{
  "num_key_value_heads": 3,
  "norm": "rmsnorm",
  "init_std_up": 0.0456,
  "learning_rate": 0.00272,
  "lr_mult_o": 3.0,
  "beta1": 0.93,
  "final_lr_fraction": 0.1,
  "doc_mask": true,
  "train_tokens": 316000000,
  "dataset": "wikipedia_en"
}
Each number is 128 + 32 x the weight over its row's rms, rounded and kept within 0 to 255. Layers, rows and columns count from 0. The size above them is the row's rms in percent of the matrix's.

# layer 6 MLP down (transposed), 512x192, rms 0.106, rows 200-216, columns 64-127
size [ 98  99  98 101 106  98 104  99  99  97  95  93 107 104 112  96  95]
[[131 124 142 156 155 131 103 106 143  52 148 106 128 135 107 151 134  87 146 155 127 159 198 120  91 162  42 145 107 123  76  98 148 153 132  55 172 127  63  96 108 116  92 149 126 116 176 182 144 134 119 158 112 125 155  95 106 136 150 141 145  95 122 114]
 [ 99 125  77 170 114  93 105 153 140 255  81 194 174  62 117 135 152 148 101 122 112 110 156 111 153 147 123 171 147 140 132 101 190 191 102 127 157 122 140 161 141 115 163 123 144  83 162 160 187 161 115 143 143 139  89 144 102  80 122 102 116 149 138 141]
 [ 82 154  59 163 148  77 113 106 195  58 113 138 167 156 124 164 126 141  80 174 182 146 148  91 119  92 130  98 137  98 153 132 141 125 122 110  92 158 116 110 136 131 111 167 178  76 144 144 104 149 145 109 158 117 129  98 135  97 108 152 140  83 143 197]
 [132 153 112 149 197 156 145 115  85 159 163 127 142 103 131  90 171  89 128 104 180  95 137 147 106 101 162 116 135 149 121 109 175 120 107 151 161 101 139 121 149 108 159 141 163 133 127 115 194  86 141 109 108  50 112  71 144  88 154 207 113 163 147 216]
 [107 123 149 120 161 152 126 105 115  38  69 176  92 126 134 147  82 136 147 115 114 178  78 128 172  89 117 232  77 140 136 105  63 159 126 115 130 198 143 129 164 182 144  76 165  67 121  97 118 164 107 153 181  87 114  64  97 173  96 153 126 227 195  86]
 [116  95 121 124 118 136 151 110 161  33 142  72 163 140 134  78  84 157 105  69  71 132 122  81 168 161  84 167 161 124 152 152 114  98  57  98 164  79 160 132 158  96 103 133 140  83 138 128  94 151 117 108 115 117 194 120 166 146 149 113 148 130 102 140]
 [110 148 182 117 120 177 142 152 158  56 181  99 123 150 103 117 125 193 110 116  87 127 154 110  39 131 164 119 166 157 110 135 115 120  96  87 117 142  97 117 160 103 159 118 162 190 136 129 169 104 149  91 133 120 141 112 118 107 114 159 138 154  91 112]
 [144 121  79 176 171 131  79 162 158  82 122  71  94 135 168 186 126 196 114 142  77 155  98 136 166 113  68 132 107 132 107  71 147 154 123 136 163  80 117 209 121  80  57 126  82 105  93 105 117 184 193 102 100 134 156 234 150 163 131 137 145 122 106 125]
 [ 67 124 129 173 111 124 108 184 168  87 135 155 108 143 193 105  87 140 150 108 115 138 166 157 133 121 170  96 109 105  92 175 112  86 138  83 130 169 115 163 116 175 124  92 178 123  89 126 114  58  70 174 126  92 135 123 155 151  98 156 131 101  81 168]
 [102 133 106 180 141 134 147 131 132 171 162  88 140 109 117 175 143  91 129 156 132 153 115 102 137  66 181 121 142 190 124 131 157 106 145 153 144 162 154 102  94 111 183 129 161 136 153 154  94 108  82 139  68 145  61 141 116 125 113 178 154 133  93 159]
 [148 181 109 107 118 168 127 141 165  87 105 105 168  87 143 126 112 176 163 106 106 188  82 190 100 141 162 135 161 155 132  54 113 162 136  86 149 142 135  77 146 130 134 112  45 112 136  88 108 131 176 115 109 145 103 137 160 147  90 125  98 137 139  81]
 [ 72 160 109 176 115  82 141 162 141 128 160 126 174 143 140  79 100 134  81 103  78 130 122  90 103 110  65 114 146  66 171 107  98 105 108 145 128 172  91 133 109  74 118 127  99 125  89 121 120 163 170 150  86 129 114  99 141 119 115 197 146 109 161 147]
 [125 195 100 174 131  98 114  89 224 172  55 155 107 102 122 112  99 136 125 150 164 146 114 134 157 205 104 123 161 123 158 145  97 156 117 136  86 116 128 103 143 123  72 184  74 108 130  97 168 147 101 119  79 137 158 101  99 146 119 145 104 187 133 123]
 [148 152 145 165 117  99 124 128  95  54 174 129 115 102 165 159 117 142 147 108 133 118 102 117 108 100 102 116 152 189 173 156 150 139 141  69 123 148  72  94 113 197 182 169 147 156 108 158  94 100 137 104 102  84 188  96 118 125 109  94 163 101 126 126]
 [117 100 138 164  78 170 198  94 138 147 183  70 107 103 111 133 103 156 173 179 133 158 159  74 174 125  47 160 124 171  83 114 116 105 115  82 135 140 101 163 155 127 185 179 149 140 135 111 123 116 146 198 130 153 120 158 131 118 169 154 124  89  85 137]
 [144 111 127 115 130 126 159 109 171  29 127 134 109 123 115 151 133 119 128 114 142 174 240  99 194 144  91 155 120 136  48 141 112 121  84  99 144 174 100 116 171 116 174 136  99 150 166  73 133 152 117  66  75  74 141 202 151  99 196  72 118 131 132 127]
 [105 162 110  94 117 102  77 140 145 114  58 156 152 190 127 148 102 160 193 103 103  86  90 177 148  62  77 181 110 178  85 121 122 113 160  94  90 159 156 123  73 160 155 165 107 167 185 122 111  97 163  77 145 131  90 170 130  69 135 121 210 135  83 131]]
# layer 6 MLP gate, 512x192, rms 0.104, rows 201-216, columns 64-127
size [ 85  95  98  92 104  93 101 103 101  98  99  99  95  87  99  96]
[[159 118 151  63 102 139 109  81 122 240 172 162 140  94 116 129 166 154 131 182 115 162 117 171 184 150  65 145 100 142 174 143  77 150 113 111 189  73 115 137 118 127 128 115 136 133 113 106  67  99  56 121 166 120 139 158 111 110 134 157 108 165 132  94]
 [ 95  90 113 167 162 101 134 101 130 120  90 149  90 108 127 125 139 108  93 224 127 189 101 120  98 111 145  75 104 112  73 146 133 179  91 167 130 150 195 120 188 108 100 142 153 130  69 148 201 156 126  74 161  84 106 142 115 104 202 177 119 112 200  74]
 [140 142  79 150 136 105 148 112 165 140 120 104  83 157 127 138 120  84 131 110  99  86 131  73 187 102 152  87 109 150 105 177  91  98 171 130 180 120 114 136 140  66 100  84  98 127 127 102 132 135 152 119 120 139 120 104 114  75 204 125 140 163 153 123]
 [122  94 112 169 113 134 155 166  83 153  87 166 118 131 147  56 114  59 163 138  83 113  97 171 180 113 159 102 122 110 141 159 121 133 127  84 163 109 114 120 153  63 139 106  87 110 134 186 164 178 121  86 164 100 141 121  99 146 120 126 119  78  53 158]
 [152 165 156 127  71 163 154 140 127  97 137 112 151  60 115 163 150 106  98 147 127 121 115  83 125  94 133 112 114 101 110 146 168  86 100 138 139 114 132  78  94 119 117 116 142 102 117 174  65 201 175 123 139 137 168  82 133 168 142 160  95 104 161 107]
 [119  79  84 140  84 112  81  81  54 148 110 144 129  96 129 122 136 138 192 173  95 184 138 154 148 101  89 191  91 101 167 112 148 138 153 113 143 132 143 186 117 108  86  78  71  80 104  99 109 124 107 161 105  96 126 109 154 138 121 144 143 114 141 117]
 [118 140 206 102  97 141 105 162 154 139 176 124 206 136  97 121 161 122 110 156 181  69 137  70 138 161 165 122 127 120 134 112 117  83 114  93 129 141  69  83 137 155 129 133 197 133 129 140 100 134 100 136 101 148  89 129 127  83 105 155 176 153  77  83]
 [167 104  74 143 133 128 144 118 146 119 154  89 174  56 113 127  98 163 105 198 209 136  82 104 126 156 178 139 126 114 137 108 113 128 141 106  76  96 165 163 158 155 126  73 116 146 110 185 187 117 131 107 138  50 157 139 148 137  97 113 109  86 146 169]
 [134  74 153 106  88 206 132 144 148 112  96 144 171 137 138 163 107 109 113 100 159 148  90  62  82 159  98  79 129 121  85 108 117 116 113 135 112 151 163 140 111  83 145 154 115 146  70 142  43 165 141 139 190  86 160 100 116 144  96  91 119 132 138 145]
 [147 177 131 167 172 117 163 117 127 106 170 112 114  82 114 133 109 105 146 129 129 125 142 144 117 171 103 131 147  74 134 202 103 108 174 140 150 151 166 180 100 119  56  99 182 138  96  86 151 144 146 113 153 171 101 114 140 140 136 103 145 150 129 157]
 [133 104 115 138 102 118 139 100 157 127 145 112 177 128  86 152 107 121 126 164 136 114 120  98  73 104 143 150 111 164 143 102 149 116  42 115 122 142 161 103 118 183 183 132 147 110 121 160 139 113 105 128 167 146 120 129 102 103 146 108 107 121 133 180]
 [142 139  94 169 142 113 126 120 100 128 164  99 125  67 160  72  80 147  92 126 176  87 132  84 119 182 132 136  47 190  99 147  87 136  59  98  45 105  71 129 160 129 170 112  95  94 164  62 104  84 145 183  82 119 149 128 126 117 107 139 190 113 112 137]
 [100 145 131  91 122  88 177  82 152 125 168 115 104 171  99 125 103 148 144 128 113 151 118 150 162 139 138 179 144 133 127 154 154 114 176 164  84 174 112 104 131 129  37  93 107  98 156 103 123  92  98 105 127 108  91 114 157 113 142 157 114 125 115 120]
 [121 207  96  95 150  88  72  66 155 129 108 143 156 176 149  88 121 128 117 176 126 127 189 128 107 137  95 117 150 112 135 117 186  98 105 135 124 106  93 139 167 107 187 167 178 191 128  74  96 148 172 167 194 108 113 145  97  97 130 119  84  76 112 106]
 [118 131  47  98 158 145 109 185 100 141  96 104 115 188  85  49 136 151 156 167 102 132 104 129 125  78 173 128 114 110 117 111 166 116 143 115 114 128 163 126 127 116 123 145 142 164 107 123 125 126 100 178  80 123 115 120 103 114 124 145 134 170 172 100]
 [226 134 129 115 146 119 173 122 167 125 136 124  84 166 156 152 137 104 185 116 118 180  62 132 123  99 182 108 136 123 165  95 108 143  67 146 141 132 180  86 116 151 124 110 122 144 104  85 147 172 135 117 186 112 133 104 114 119 116 143 127 117 124 131]]
# layer 6 MLP up, 512x192, rms 0.114, rows 201-216, columns 64-127
size [ 82  92 108  97 102  95 103 105  99  94  99 101  97 104  97  95]
[[115 170 145  88  93 130 116 146 195 122 111 111 158 181  94  76 129 119 150  81 132 149 103 186  98 134 137  90 118 140  94 118  96  65 151 139 134 139  53  96 125 168 112 151  97 186 161 117 159 150 156 113 117 135 147 114 134 165 131 164 181  86  52  87]
 [ 85 129  91  60 110 168 149  99 123 129 164  98 156  81 130  94 135 188 121 112 129 142 114 153 102 164 185 121 155 103 126 190  49 131 149 129 115 148 110 118  79  87 152 116  77  94  99 114 163 125 153  66 112  80 152 146 101 137 183 163 145 103  26 101]
 [ 45  90 184 162 166 128  38 131  99 128 115 109 118 112 168 183 117 158 155 114  80 147  87 144  70 143 102 128 116  79 150  96  93 155 116 103 138 153 159 169  52 130 169 129 192 111  92 106  79 114 152 118 151 159 144 121 115 129  72 191  62 109 141 138]
 [110 169 141  80 141 131  91  93 146 175  78 133 180 138 155 185 199 126 128 127 159 140 169 101 165 131 114 126 118 116 126 156 111 168  89 142 123 192 134 143 106 163 166 164 118 153  47  80 130 129 128 102 117 143 113  99 103 123 193 152 131 124  75 123]
 [106 130 157 143 157 131 132 204 125 143 136 104  70 143  65 132 120  97 124 161 116 163 145  70  70 134 158  85 129 160 129 158 126 134 133 105  80  92 107 150 174 103 114 188 138  56 115 201  81 143 123 118 134 140  80 118 147 140 144  96 135 114 137 129]
 [125  92 119  73 150 110 110  80 177 134 133 113 148  88 136 120 116 178 117  89 145 105 144 124  89 114 137 109 189 142 100 157 202 128  81 121  90 147 129  89  94  90 165 152 154 130  75 110 102 116 136 140 184 117  64 143 114 110  89 114 181 147 121 111]
 [149 125 123 156 145 104 139  65  92 115 125 100  94 141  86  90 149 155 146 141  77 137  77 137 154  72 103 160 173  69 123 122 138 149  99 168 156  91 118 148 141 126 190 140 114 134 124 123 103 194  85 174 106 147 147 161 146 131 133 133 128 133 171  74]
 [108 119  89 143 140  86 124 103 100 107 174 103 125  71 111 144 171 104 129 147 156  74 162 139 105 170 120 146 170 120 107  88 128 155 152 113 143 119 142 168 123 135 111 133 141 120 142  93  77  92  59  96  63  53 122 121  63 170 232 107 113 141 101  87]
 [175 110 112 113 109  95 114  97 149 158 133 128  60 150 203 111 154 127 159 157 142 133 119 170  61  95 108 113 155 130 125 130 176  97 114  89 137 150 146 133 104 131 138 110 121 140 106 156  74 142 142 112 177  91  99 122 127  75 144 106 100 143 162 141]
 [110  42 143 136  98 102 207 121 161 109 143 124 125  88 170 140 112  97  76 148 141 123 156 116 152 136 137 145 127 152  81  98 172  93 121 189 135 131 140 116 104 143  81 142 147 112 142 179 107 170 105 121  70 176 142 172 196 143 171 109 136 134  82 147]
 [138 106 101 125 102 139 112 122 134 139  99  93  95 133 127 130 123 192 100 109 126  99 163 119  57 108 170  91  97 170 134 121 145 120 144 185  58 109 143 118 108 161 160 127 152  86 133 132 126 142 193 126  72  98  94  41 158 101 146 135 191 183 130 158]
 [124 106 150 148 126 117 137  88 128  82 134 115 141  64 101 139 146 136 164  82 154 135 118 127  99 144 111  87 174 121  98 183 197 141  87 128 118  98 135 135 126 145  92 156 113 165  48 170 147 101 154 106 141 203 112 146 123 101  41 126 112 156 124 125]
 [114 109 115 143 162 125 139 178  82  73 162 135 174  99  77 153  84 119 144 104 126  84  96 116 156 168 173 109 121 203 120 176 101  97 171 117 150 137 136 174 122 131 112 169 125 166 118 124  88 132 100 107 146 141 180 109 107 156  98  99 123  97 191 106]
 [ 97 119  87 104 160 131  55  91 139 111 158 133 134 114 122 142 119 144 121 136 120 111 162 143 123 148 144 129 102 116 180 179 152 129  97 114 136  82 123  89 154 119 137 138 105 158 140 117 136  88 124 183 161  83 123 187 112 134  91 102 137  87 124 109]
 [ 26 150 142 135 101 187  91 124 121 125 112  93 124 126 124 201  94 153 113 165 171 156 116 132 110 168 118 114 156 100 112  52 113 164 124 193 125 141 147  99 109 157 107 161 104 134 118 146 147 128  99 106  52 135 121 163  94 148 138  82 128  98  52 143]
 [ 79  53  85 156 107 110 163 185 123  82 111 137 154 138 110 113 150 145 138 132 130  92 100 119 140 118 178 201 115 118 105 139 228 144  84 136 105 142 111 160 216 179 171 127 138 129 163 124 115 156 119 114 162 164 135  92 130 133 155 125 129 132  97 148]]